Each number is 200 + 30 x the weight over its row's rms, rounded and kept within 0 to 999. Layers, rows and columns count from 0. The size before them is the row's rms in percent of the matrix's.

# layer 2 MLP gate, 704x256, rms 0.0651, rows 119-152, columns 0-31
085,215,198,209,104,208,216,194,220,145,142,194,208,231,142,188,152,209,195,189,207,184,206,179,243,200,173,154,221,207,208,244,184
091,179,195,206,199,169,270,253,274,242,168,156,197,232,225,168,182,227,195,193,159,171,213,172,162,156,165,130,235,144,207,214,218
104,167,193,184,216,181,211,174,160,178,245,196,224,199,237,179,228,146,203,203,214,186,195,176,253,178,157,219,233,158,179,202,190
101,148,224,180,200,221,213,152,222,199,247,199,230,146,149,168,168,254,192,215,189,226,151,171,247,199,182,238,210,188,224,237,182
103,237,196,200,231,209,201,216,180,202,177,231,207,169,227,170,184,224,211,224,215,222,245,204,184,208,191,241,191,202,185,189,182
093,196,199,208,238,156,236,256,204,177,203,256,202,146,198,189,196,185,238,233,142,188,169,148,181,257,150,195,199,213,191,203,190
105,218,184,182,184,185,234,190,184,198,229,140,234,276,213,193,175,179,216,221,209,194,201,181,209,160,201,157,274,197,197,218,182
098,179,218,193,240,216,233,177,185,184,229,207,226,208,204,211,247,202,202,215,224,232,225,179,144,195,194,188,233,210,217,205,142
105,185,229,172,199,170,214,247,222,120,195,226,250,231,162,205,195,217,227,180,234,202,158,210,259,221,178,152,216,126,193,195,184
101,218,177,199,193,234,208,212,188,192,211,206,227,228,197,177,206,240,182,192,186,175,154,157,221,196,240,178,173,183,159,168,199
106,224,180,215,191,170,150,194,174,190,193,209,234,205,211,192,224,192,198,173,205,177,204,187,207,178,176,282,212,196,202,210,217
098,211,203,168,235,193,153,190,201,187,252,182,254,184,202,228,214,219,234,154,180,224,148,187,160,214,208,155,125,301,200,160,189
095,215,226,220,254,219,193,169,184,211,204,215,283,172,275,139,174,243,205,152,250,195,205,204,181,259,187,192,209,158,207,194,196
093,140,192,171,198,205,154,189,179,170,230,212,212,192,240,238,190,180,152,189,181,236,236,189,173,230,207,164,213,225,231,174,217
101,172,197,199,219,213,168,201,196,233,192,177,193,193,139,225,150,236,147,128,233,242,251,239,180,187,185,169,240,169,207,209,263
104,183,226,208,240,226,209,181,183,191,148,229,233,200,191,211,215,173,223,198,222,163,220,229,183,204,232,237,230,168,191,233,199
102,197,218,161,216,195,243,220,167,182,227,213,198,207,200,180,153,204,183,208,243,234,164,125,196,230,204,179,211,182,169,213,211
095,160,240,195,195,214,194,205,212,207,176,201,171,144,213,188,155,223,184,207,221,162,189,194,173,222,157,196,210,162,148,195,175
099,247,189,187,153,207,165,202,179,174,200,179,262,159,140,165,235,158,208,220,174,181,200,194,196,190,195,227,183,193,145,185,204
106,144,205,262,230,211,192,184,231,193,186,235,209,203,182,174,224,233,195,274,216,183,177,191,286,221,203,220,237,232,207,227,197
098,226,189,207,197,212,238,213,193,204,198,141,213,171,182,163,209,181,188,213,238,208,148,194,166,186,159,239,182,189,182,184,131
094,188,191,178,213,225,182,168,211,176,172,243,262,231,239,166,164,197,199,169,188,164,213,192,186,210,219,242,166,250,147,173,198
095,162,185,176,222,206,177,203,128,175,250,224,205,192,215,188,226,199,154,207,231,148,127,178,174,242,231,209,129,209,217,187,204
101,207,192,172,238,163,212,155,210,173,225,279,250,258,195,212,259,184,193,200,210,185,200,180,212,176,139,183,181,171,214,194,141
104,207,190,147,153,169,231,225,226,186,161,194,215,205,199,176,195,191,283,216,176,210,202,215,212,150,105,205,196,193,240,171,206
101,190,242,211,177,228,216,206,186,218,214,204,260,198,204,166,197,219,213,192,204,160,218,210,217,143,192,231,248,192,259,199,193
095,200,212,184,184,177,201,207,216,202,195,173,217,211,171,231,183,212,258,226,202,194,145,180,199,227,165,127,220,191,180,226,185
107,197,198,182,203,186,237,166,238,244,219,173,269,238,192,177,233,232,229,156,212,190,163,178,215,164,240,261,263,201,189,248,177
104,209,186,226,194,191,176,272,224,197,239,215,182,189,159,175,201,235,241,197,246,201,211,174,268,135,215,201,206,245,212,182,209
094,198,220,232,203,219,148,135,232,224,229,236,173,196,175,194,200,181,196,96,221,160,192,197,220,203,206,202,183,193,179,175,168
101,220,222,171,262,205,195,197,158,165,224,219,205,190,195,259,240,158,216,228,183,233,205,171,227,153,210,239,238,208,187,189,203
105,191,251,218,188,172,132,243,179,218,217,155,199,169,214,229,147,160,182,273,185,182,154,144,214,191,178,235,165,202,176,235,173
103,172,231,155,187,239,219,138,266,234,231,220,209,149,212,238,163,206,243,220,181,214,226,184,212,162,175,155,190,234,207,194,229
094,193,183,174,202,135,194,274,204,218,221,163,163,174,162,221,244,268,209,197,200,164,154,213,179,173,225,228,224,215,194,211,181
# layer 2 MLP up, 704x256, rms 0.0621, rows 119-151, columns 0-31
087,219,169,208,195,189,182,185,194,219,158,220,169,272,251,153,192,171,169,183,153,248,185,201,158,195,190,226,217,264,192,187,184
097,193,192,216,182,209,208,174,145,150,191,207,174,209,216,204,149,222,198,180,210,248,179,201,259,197,216,187,225,194,144,176,201
103,270,192,196,167,202,284,225,159,189,183,210,215,161,216,190,216,196,245,200,210,206,240,165,157,192,164,156,168,175,139,186,223
100,173,159,224,220,206,238,248,163,204,190,191,192,149,200,244,292,223,186,199,182,254,172,145,238,125,175,180,191,198,212,290,207
103,223,248,193,205,187,160,204,183,214,194,285,214,202,216,203,221,180,198,173,191,216,156,204,181,237,186,209,154,165,221,185,217
099,195,197,133,183,135,215,200,246,177,180,202,133,224,201,198,196,172,238,154,189,202,196,191,172,204,211,140,169,207,170,194,260
101,196,215,183,208,167,189,171,220,216,157,202,143,191,161,261,176,191,187,288,221,204,146,213,197,187,213,239,187,264,168,189,215
099,164,175,197,173,188,197,148,183,232,190,225,152,197,192,124,196,231,172,237,222,184,156,196,194,203,175,213,164,269,177,166,182
099,215,180,185,201,222,161,165,216,198,196,232,247,218,186,186,183,210,198,200,249,171,248,231,174,225,208,252,174,190,219,225,167
106,165,208,181,193,205,225,189,217,226,211,240,129,231,220,193,152,212,187,246,162,189,219,227,203,188,154,206,227,141,164,223,214
103,236,235,172,175,218,201,243,236,173,177,213,161,123,200,190,136,238,214,196,143,193,214,218,182,219,165,264,198,246,237,183,207
090,146,190,212,183,198,174,162,226,214,253,204,188,212,223,190,179,258,184,163,233,193,216,191,184,228,166,197,132,160,191,203,204
100,149,208,219,188,232,203,150,180,221,218,208,209,161,171,217,168,195,236,212,218,162,221,225,167,217,247,248,218,179,214,210,168
093,225,265,196,188,191,165,185,204,220,170,237,179,255,214,173,232,218,135,247,166,206,171,161,248,190,166,168,216,228,234,164,188
101,179,181,211,249,198,157,206,213,212,216,247,191,205,197,240,188,191,210,248,136,226,175,173,224,223,190,194,208,229,193,199,216
106,191,193,188,184,217,214,232,208,243,160,260,125,173,219,232,188,201,177,220,228,104,234,230,162,215,154,192,186,241,285,176,205
102,210,205,209,218,188,188,188,224,161,203,240,202,215,195,204,192,195,198,142,233,196,166,205,235,188,176,258,204,169,208,225,288
099,203,213,172,229,182,222,221,188,182,176,258,154,203,207,217,225,199,226,185,195,124,199,182,219,178,216,214,203,175,249,246,227
102,183,157,174,196,222,190,261,206,174,195,193,154,216,191,194,158,269,205,180,218,186,215,199,212,194,242,165,182,206,191,204,209
102,243,225,198,178,213,186,189,249,235,201,183,164,205,224,176,194,198,216,224,145,264,245,194,219,199,191,199,180,177,169,218,230
105,203,205,191,187,262,258,168,203,202,183,197,188,151,227,166,202,216,222,222,148,192,164,184,187,189,157,208,193,235,156,176,217
093,214,208,213,235,211,239,207,159,186,203,214,203,177,152,153,233,163,173,226,193,181,174,160,208,206,196,268,184,233,196,210,153
091,230,212,196,215,247,221,145,234,201,221,164,241,215,209,226,188,186,148,224,194,266,250,256,215,207,232,207,201,209,158,175,211
106,252,199,271,217,192,192,194,181,227,149,209,194,182,218,235,228,192,193,176,202,148,212,261,238,180,194,233,198,210,165,215,210
101,130,239,184,210,177,187,217,230,179,251,211,186,223,180,186,198,211,218,209,206,232,187,187,221,139,208,198,209,216,201,219,246
101,227,183,188,165,181,201,229,174,208,161,234,208,205,171,196,229,172,259,190,240,181,225,224,166,231,195,233,233,181,151,191,211
099,207,163,208,234,169,196,258,184,205,202,196,216,168,175,195,227,222,145,152,155,162,171,218,147,216,203,200,160,156,207,170,273
108,224,210,212,207,218,179,170,152,188,169,206,188,180,217,187,174,162,203,243,191,237,201,215,238,247,210,244,213,229,188,220,247
100,179,186,209,204,202,231,271,235,138,150,182,229,207,218,184,206,217,235,186,203,144,203,157,195,187,205,174,180,221,198,170,207
099,106,232,200,224,195,172,176,216,214,201,254,212,197,185,186,225,180,223,163,179,175,239,212,173,196,217,148,254,135,178,215,213
101,171,167,187,145,221,193,138,234,159,204,159,183,245,266,163,217,190,197,186,189,225,233,208,162,164,151,185,220,236,186,246,180
108,213,213,224,174,219,162,205,166,193,201,221,224,191,169,184,216,204,165,204,187,210,211,199,144,181,272,187,211,194,234,181,218
102,186,172,225,227,151,193,161,168,173,236,217,163,186,194,221,187,184,147,248,186,177,239,251,191,232,183,235,203,213,239,161,182
# layer 2 MLP down (transposed), 704x256, rms 0.0604, rows 119-151, columns 0-31
091,205,219,179,230,180,198,272,174,264,263,196,203,207,230,173,224,232,174,172,232,198,184,167,205,243,188,189,213,203,248,173,158
098,210,236,220,217,208,209,214,267,218,256,215,194,151,160,201,275,130,138,184,220,230,205,122,186,185,199,199,182,180,230,131,236
103,180,178,239,199,154,174,213,209,183,222,195,197,219,154,235,212,239,164,209,261,209,176,216,214,186,166,215,195,216,221,238,255
104,137,202,197,242,224,173,223,180,212,150,157,141,185,209,181,198,204,219,176,160,214,168,174,184,187,226,183,191,221,214,201,168
103,212,198,213,226,140,215,234,204,237,119,169,203,237,241,224,192,216,210,193,208,147,178,206,166,211,212,212,164,175,264,151,220
098,181,214,159,133,247,183,135,158,193,161,181,196,203,216,206,200,193,174,185,217,193,203,259,166,215,196,201,175,172,173,256,202
100,168,191,184,244,240,200,213,207,164,187,244,176,201,246,172,245,203,210,240,234,220,180,105,175,191,144,183,183,178,203,152,234
096,203,202,203,194,179,198,211,215,210,113,228,200,237,173,147,232,161,166,249,148,191,171,137,267,231,178,217,206,221,167,193,223
100,205,167,247,215,215,143,229,240,205,196,208,219,230,256,182,191,195,131,232,189,198,198,227,125,256,225,179,186,208,178,238,214
104,151,167,170,198,199,202,232,251,233,173,214,166,274,195,252,179,193,191,228,219,179,150,188,180,250,202,202,207,209,223,224,197
104,181,166,221,221,180,179,208,202,206,2,219,241,234,155,221,217,220,230,177,214,252,206,226,172,229,197,207,157,214,208,169,198
095,211,187,192,180,223,228,161,191,197,203,248,186,199,234,191,199,168,135,192,212,176,227,216,184,241,228,212,197,228,150,246,192
099,176,198,178,164,174,213,199,233,232,111,231,153,202,179,225,214,161,175,208,200,243,215,201,196,202,163,158,184,250,150,204,192
094,230,235,193,173,163,144,194,218,251,162,189,211,205,208,194,225,242,143,234,192,198,203,187,275,190,155,169,262,183,184,221,179
104,240,212,212,186,185,196,265,217,183,136,198,252,173,258,195,227,189,218,180,183,167,193,220,214,201,220,229,209,183,241,212,174
107,187,194,228,168,244,193,190,223,176,102,195,221,201,202,268,234,210,192,195,232,217,222,169,183,181,190,200,185,210,228,176,215
100,157,177,178,218,188,241,159,186,160,230,233,213,171,229,205,182,232,224,232,238,232,185,227,225,234,213,162,206,246,230,259,238
100,137,244,193,199,265,193,233,226,163,161,215,200,151,187,184,209,248,232,183,189,204,172,196,193,224,125,158,242,173,243,193,210
102,188,187,220,233,148,226,177,194,151,207,196,185,165,260,193,214,215,193,209,191,212,230,229,262,178,166,218,213,209,174,206,174
101,231,220,228,122,207,218,177,213,213,234,215,161,174,194,191,179,209,165,214,134,220,232,227,210,186,224,209,186,207,161,158,239
104,180,220,196,231,172,202,237,169,156,206,110,226,228,225,188,173,205,156,215,195,223,229,263,229,220,197,205,143,204,270,194,205
094,135,230,210,211,211,186,245,218,216,143,162,162,211,191,219,217,186,163,144,198,235,173,183,248,238,210,256,188,200,195,199,288
095,253,209,160,237,172,209,211,192,208,63,123,207,206,174,192,181,154,223,217,179,228,239,198,256,191,246,195,238,187,194,166,142
106,191,193,209,233,244,183,202,190,204,216,222,180,148,205,216,162,182,207,194,126,199,232,226,218,223,204,195,231,226,170,211,244
103,193,196,181,161,186,247,282,204,204,190,169,139,183,226,238,163,178,198,190,214,221,167,214,184,167,160,231,161,193,242,146,217
100,244,185,244,197,164,180,173,188,178,200,210,211,176,200,217,216,176,200,129,194,189,177,167,225,175,198,233,166,164,208,245,165
099,250,255,174,177,222,240,171,164,113,209,173,244,196,186,220,164,187,149,217,218,229,253,242,198,217,204,220,171,214,216,226,213
105,223,219,244,251,207,222,180,179,197,200,215,204,202,154,197,249,200,164,174,170,170,193,189,221,202,203,182,177,202,206,217,162
102,207,219,172,218,170,212,173,211,218,272,221,165,184,215,177,207,203,164,211,167,211,207,209,199,186,139,234,241,253,149,171,243
097,170,220,219,155,192,194,173,198,192,215,204,215,222,204,152,219,204,203,198,183,160,216,173,207,205,166,180,200,229,195,189,189
103,252,177,193,141,222,179,192,209,232,205,164,181,243,251,178,227,253,143,246,206,201,290,227,190,175,209,185,191,206,214,198,241
105,134,214,241,186,209,168,232,205,187,135,228,223,232,162,212,179,176,159,270,199,198,196,190,169,197,195,202,197,222,201,189,275
103,190,230,182,184,174,208,150,172,190,85,183,161,169,195,208,200,174,201,246,238,217,232,252,249,209,156,175,205,161,196,152,204